From a checkpoint of a small transformer trained on Wikipedia: no biases in attention or MLP, 5652 steps.
Each number is 128 + 32 x the weight over its row's rms, rounded and kept within 0 to 255. Layers, rows and columns count from 0. Numbers have three digits each. The size before them is the row's rms in percent of the matrix's.

# gate: layer 8 MLP gate, 704x256, rms 0.11, rows 133-163, columns 64-127
# up: layer 8 MLP up, 704x256, rms 0.112, rows 133-163, columns 64-127
# down: layer 8 MLP down (transposed), 704x256, rms 0.0628, rows 133-163, columns 64-127
gate133 097:127215162125175092121135071119119161079116131102148081075185091136155130112126172148099108137088126079148100127154152205124138150130124093078170137117165121147077161124120125101146088201139142
up133 098:141127177109180107178097121202082136086103185134182148075115169146103151173117162105144161103134062162123126142126133118098140058144157144123065171080140135152108134077140117068146131127140136
down133 104:143145125112123099129128158127103106157169136138109077144125138202104109182140053178131165113171119107130106120156072109123137138153126136085120106140137154154197153065103125156129047134087140
gate134 095:108148116101182124130112100090110126131089125113101176173146146164116133129164087111048145111111155139094120124135093161158142161117086157187146092135100103086124065108079093093163110088065076
up134 101:081148139072185076105088108217096087131162158139114106139106205164098100139176164190097104133131170070110058076097088079151161139131182139193093120115122136161098152165155090149127090155143113
down134 102:110183138112138087097106135100089073129144100156112096075131121144140138147178138052128232178128098170105146163148106085111171092148136163151106134081132086098083152128119091116112099131082106
gate135 100:133127121140169061106113175049143182145071099149095075194014152121139132129094173122096112066109136124170142165164132156151106088162099144056109121134087154074116136171133120145103105096136147
up135 104:120137163057087138061107114130129102135166107199151106174126105134121146131166117104112097163128146082156109078113152127072130189119087137135058108112107067170179141090129115123138099162123156
down135 100:127119075103129151101164110154089117140228131169136113106146135164073068080173105190085044135096126139101120168133151059081144145130133156131159155100118138174182120119137098144103147126153129
gate136 104:087078140117148131128101103139092153149106090098125194108101177113104155152165179136124120122127148124093134123159084117122190145130187208135097093129155098139106138080112123209090109149117116
up136 094:127100142162083101255096097165129094237166116102114158104099134145153142104125158078136151167101090130152105114087128118108129107118110130106070148108146125120115151141147145154079122124117186
down136 095:143138082109128114154134021146122152155095136133094092153173091110125107126101094135177195119150170155173164175135166231121141110141042128104144158092099132126080146143122107148138161162120106
gate137 095:076165088114139099164114121165156085149159084074138141117190105145123121146160162128166119118141121106133172130100119141118131102154147121120114124122107137103111042125087085171125186136155144
up137 098:111142157157099204107159141088074181084085174197188135111097165092126110129104088097107139136168101123079064150156177134136100166157101099137109113118114125076106197148106149127172060078132119
down137 093:138146165105176080109157110076134159109092097133168095170126105057145104125134120147127166126090124164089059107148143087172127139123159106162148129156152131165063104141157125110149086181164104
gate138 107:204126103137146137073151111181105067100117097136136119143132155139103135130119144038174216163064168071128138099141074112134137177175118115150100173158146097101094192121174138098136097155117100
up138 109:177143063102111153127157161163152142115091120096172144192144118092156108106102109109081157124097147110163134131114125114076071129140169112115134165121113129111148084172138116088144175155066223
down138 104:142153117101127088164176153137121104112127135110136144174144141106140129126125130146138149119140138209143124072106149126112136106116118149085113154098106076140087131126144142090116086143159169
gate139 098:124104192060166112159137091166152174122036117185173069140082161116118129112111155132141146158069188072114136103145118152163113115128117113119096147088154115120145148168150121073181110128138110
up139 094:125175125206169117103129130105098101155140174112135166102122136134112104135063124118089141049140106138144078099119150103068152103120142205146122131123155155159123129089113195156132191132142143
down139 093:104091117099113116118172099112158102175139167134137140117133041109129130097127111080126151179100133207078126161112124111135117125113166110126095133120073080163175129122129158076141140149143220
gate140 105:150120157163131109109075192136122174123077156127186155131130140144151118147112125153069090128146146183169140161151108135149133145136134159117092120164143115131082137079150109155159140144139120
up140 108:106120097114102071147187130119079180107151238138141140103090122144168100115183055217117122076168158133093163184081164131164148177114156155129169193187152101137151051123152159161130105118143143
down140 110:132158126170100093121172101102138136111035145145151116092131101123151080069183101066121136127119112136123127147061171112119138095189141112144099138096110180146071094132119135166145091148151194
gate141 096:139131075165118102136183131108157144178165115054177112124074139177154163115128146100098160170176126112122156132094126110076163128175144079025174082114124155091137123137081143116110074107131209
up141 102:117118137138110116167117106150105082087173044162067146142149068174070154156131143106143173114124114122073169070141180084135119047132162151100123130168180067096116133114117115133068177172136101
down141 101:136162117178059124140079156081131144166145077096103182148123140130092116152138073164165162097093094129177146155136149108135124101136146115096179177061144111126100156100095146137124151151164101
gate142 102:130133145124167126117073126089166212125150104190165148085127097148154134112075160085071092199050061141154156108141116125107124087112066104181144102109126105080072124155130146120164174101077114
up142 093:085197159155106103098167135102169154086198156126177143105146134155118146199120164155065159086103072158146143134127122099125164085141105138122170162165095100145068180198148118151109134112076126
down142 098:097158152127157110148178117160129122109123091171126089139096044116115147093159097089178118168108086134174113191116094118041077167164115134111157131103121137164104135154125139075100112136131166
gate143 102:127163112115151080131118168090115058161140086158066106143100140084110180154115116119138141138176142173149133127144133152109205102135056097184069080118160123082155137117177104127112095085166105
up143 103:169169116086135100139096164035090135117139113134105130148155176103132119127077134071083165156105055188150088159078153108104168152123141081145146117115104125142138097232170155133167126071085121
down143 102:130121186039093040130153156096185140134121152114092116068130117116139095105125175110131153155107146125196087137094110111129087175149115167152092069111156121144137152123159114197099142160184179
gate144 104:137060142090112126121157122145079110158146115107105175161100149127058174151118096073134160123158106107137114101141128159078116114172110116170136147130142133164113091148164070156179110149092134
up144 102:127166090161066119148093160144119102094119179160160161137060134205127151122134122099138189141129119177132120126116200095126131159085100169134165119094164119087110135126112169098115093094101094
down144 103:169156142088108058101125129166107125136132107126131117197122127104080138130162123127176085172099139085132192183095110138120130096149156134142122123144105103077155069080115145140168160135102156
gate145 096:110175139140156079120137087139170121110129157126143107143169060117075177149135154145093053157122113118104142157135116176075166146080118125108118171099139098109116116171095169142185126053128092
up145 097:111135133189129112110127088112126148154158116177134162180155119131101172155143108134171195070118132107124089136102203110181140134149164141150158134156089194110141131096084159133126146121071142
down145 100:110144104196083153144130102159107058117067122136156174115128090078100131132119180205153188135086137089121124120106129186075128076106147146122142136164155103137152140203121173140093114129087103
gate146 104:150114112188140093225089133125148153095137066109100137135082146118150105172096110123088061123104169162071132122194151145114137116131107114118098098080109148160093129132130123149132072126130128
up146 104:208144088133182082169104128122111078152143109097103060101140119139071105123157083166123140090115110138116044139151106175099131167128151195159164114161127062122104106170156115075138071140153174
down146 105:127127095176138118172108142129115154108149068108104121071146139136146138085156098126119106136061105089108138159127158150113149150136123147125144130125095146110142143106109121125109125098191138
gate147 096:171110140100136142160120140082139115116160115130101133086172130093192139120141153133158068145115149127070189129166086161161124113093160123132149110068098104109065084137159157164150185157147132
up147 100:149111123148197134105165052140108190073147068123072110119108121163150073137129182069118124192119175151137159101030098097114140119152050160122169085149112121132157082096174126160166127091121117
down147 101:140145166161158169103116134156116157097079107082121124145165063104092126164183130066128144149117091225123114097088115105139162085097133122107122162178142152126116077122117170178182165135156119
gate148 099:161120120109106127116084155133094137147082104089113184018158111113145169150151130115181154125080128130166181130112147166177181142180127110114226175131159099140161141152111105134177136123170107
up148 099:106171098123119128129151130079110043142126124145091150098147092119078164149081162136112153180104128100128146134117140145130082159146171094088082156163122104101077187122120153134140164108087161
down148 098:114151164127075134110144070071169108146142120118073115081161099144191177123151123139174144174179124178143131162111171123180096104104148135112126144124111154110115130137122145186108138139190137
gate149 091:108171088134112083134124113084112083135175159114181108137166151102161098086104155153157107108118121140093077107149144179169087105156144112180098179169116058113135122102156085106133168126133195
up149 088:082173146077066070119128097129096104069153143086166078142140115169092118121134153104134158160181101123126185136145165066127083128125128101124150122109087100168116105057072130200144124094142062
down149 093:140104094122131154148132128183115164170142125131181169143157178135165125121128099225156094089109173057126124127105143165093081104081128105149091096107164141100149122158156172112132143140186092
gate150 098:109106172194151118098109080083135123078158143109133125072144164135140137192140106146114108178170151089184095149143105117105089112089152128152162173140172104125076131093043112143124126156154117
up150 098:141137144138098146123132129097112103125137155104066109111148111157127115156160139109222134133119167164142078112128181149155150165134115101139111108092117117148171107151201092141143107099121112
down150 101:145142125157111138153162194204164179106112078108098142228145041106132136138139115179134112105116111155128147074124155169161121137141148169171157142124138097140138121148127129172172128087148199
gate151 095:164151124085157104157127107098092161186135142137072129127098125164057039128097118150173119105131112133115164150179088164134154132150098150072133102182097075068086068166132106145099077121172107
up151 097:069100151152117162105116122138071114135114121142131129137132133135128083117098094127101114168087142076122092103135099095141151114153135149133078103165075119199160170133157128153169101103156152
down151 095:130143156161090163124143116100185128163131145112167211158087170106100099121099179138099146169140132131139101080119129109138093114127052103112141179153157132199124105157049077096119111155070149
gate152 095:103163128157164072107143127148148125054126127130111087149172124137130099125132138136158185118075198132091118118122083144069159138104136075133134109073138060170101123120142085143141147113091096
up152 094:104149103095121084182134060113157142065133127095125125118187099085145168155131165083148099164152167124166133103162150128082112139128142135129151115140109107151128091114139094095100140100126147
down152 094:146126120086156111166094165175094152093096146132175136128155115107171173149098091095115154148122112136125086117158173173167084098127168097137110087119155066149116135108180151130095148114126090
gate153 096:158168146164083055169140135113130105204103119108137089132125092188111136151099187164124151105125119202181114114119122110178125191099091199116073173164108139126125113101117114188186122157109127
up153 095:095076134139123133136135045094115158121171109128107111145138114140153071148131125115124093119117109110082113153115151081121158138084166072168192089139127189071103115145182181119141142111093122
down153 097:096098137117191108104158122118110126133145136162061106116127044114152169124111132122143122121150171124154175060096161130071095220185119155139133065184137154143089159131168103047096101159165121
gate154 106:133125091122123113128107161096086165150141178105109162115213133044179181166188099106105107046119118184159179073163086121116175131150062156135195170168145108042118133170178117168098147164155180
up154 105:089151149060110132153138137139152103140095088135120076143111140106143177019095117147090175149081196120113161112128117175182133114128144138107090135114109098066134196114150125118164096125095120
down154 106:137149123141120131112124116097083106117133091136110083167160095161113161162155122092095147129098121208165104100165150200148115137098149151114083157127116151164128144162110095227110123118109101
gate155 100:097129077126155105148138097209139122108159093155133076145082148120178132163151169166108150130143091088149106143180084160091112164130088137078148140153073166158094139110125110129137124080126108
up155 096:109124191148141142133110081070177103051099104140109135119136090124090158092140145100121135115144150154117124095095112112023149090148167113132167128138170080169130129103119124125094166094107111
down155 097:151149132123060157130159184127080172172115137103119202132127143142147194124146131066175058114172094120172095143155165130155141088133137084119192162164123168105121119085114111123169121127135092
gate156 094:186141091138127160111085130076076145116139058080134068160108101140140147160147148087129180088131105128101148101117099117154163111166174152082158156122063076094106119119107118189136081103080168
up156 099:143150108114163094156130120105137111176178097152133179104110152113156132168149099107128133132153127125114118128106057151081120145142140101127173116147174173107112092147161200118114121077178143
down156 095:197153140160081130119056151071130124141129147099157086108120132126094088121145062141120166049192151113157187123109121165114095111128099170135114150107130113231144150122090202139123075120144124
gate157 104:111126157120073132170089064107125127127144147122144097130125079116128160194149101108170143077123088183117116172107089116116122137125123171133147164102108163112137138088141094072145108178141163
up157 104:100137181136138144132192095122130149138140114114151158077117101143166074149067050096124136129164142029159137048064123136139152113085135183112165056170189134105135122103141150119108155103126126
down157 103:134115103154160127155135073135174123110066122143104114114190123152090142075082173144122115156156122126137140126109123118107059157139096119119100082125101082216086149117164155135124118140134187
gate158 093:166108138141135107164091087158148138127088101125119069179165117116143078143129127132159138114122123182080093137152183141197173162087183128137173096116146105051133118135143109125114153208159171
up158 095:124087141191074076102139203137113098136102125121131195183191132094074132183132076106145157177137141085113157137171111086138100081149168186144169129096151145143135087161132126146131097120129139
down158 099:104146162135091135112183151177187084147111158139147111138169158165175124100150132152150129102131087076076097161128162165101064164151109194120116121068181113185099165176056139164145104153116141
gate159 102:190124163075178092110097182200132113083147186162061143144079058148129156128111133131130087121176114122146164079127188104123136135146135122087095125116142186135089091135166095158171154080146185
up159 097:209104171132114124041153095176115084129124103115162106125128159116116157107066107087138117110141051156138157163138138127092096122152110114110157120223083114133110109167099151110152092169161080
down159 100:140170115126145156093101110118121137112101185106140123118193127144149094047110104163161141128104102146155143113167071115145079133061103139096115164157080099145140081162126132116077102145100122
gate160 103:143100148085124177126128123169186138099133137104105147165192179151147128209044108054136137122072107143122138119127167115121169134101108152086160087115117110130097118122116135172117119133118168
up160 100:099168108136136152136166079156098094120090134187087159129141158128083140131199134121114105125107169174191139159070135143101144100139134111083164131122097085194163140096160157208081127085137143
down160 104:134111144152165138128165131125083119140148181193139144096150186117137159107101165081146122161153138087131116113145077174140164174106097109064188086150120118182099098137211199144143057103126116
gate161 097:147146157166115072093154065125118092112106120136168075056143171133153065138156161110140097096099148069129175135132156161119176112166166180137147126149101138089077104128170096173141063122127153
up161 093:123145134106103131138175086185145160119111098089167129101164113137171208146153150131102126120163138132132156127096130157134170072128109130068147157107107117150074125176114121204136142112159121
down161 093:123116155106135097121146078127163179134127107081094174158197131129125148184176183062117108175092137186187119112099129104174138155151141090148087090165169132143133170133092147125111167182103087
gate162 106:116155120120094146034140149142149144136132150138128080137101102100140212142179124062155172159150142103156091107114150110059088103121147128129167129133173097099149150124164159156102143094127124
up162 103:128153127141083147152147146098106144138124178107111108119063150167115148168108156108152136119118093202113100046073115082100087154161158075084189119139081097000150164116197187110167076183121093
down162 105:187166121111113150127092104117084149128106185077138137113199166140129140135146131132185089133073162042137122111073136124086164116153124080179127134059118171136128139145136126149157074133108102
gate163 106:117123148146121087101130184111041113064209110174078106145126147124147187107144196099128157108108169126095086125126084146090181144126132134190103141075153118110135102173166116159142092150093146
up163 102:131119193109102081115158177101183131117155143096143091080101178150079148111132165147099106169088131082142156119127184065130094165151195097075111068146136069137152158169109131117166122182122173
down163 106:147138137199130127181193145144184152156062148156127138091106177140089142109154084143094125144142201127092145126116128131119128166209143201105159106148089084124128160075084137156123104107139129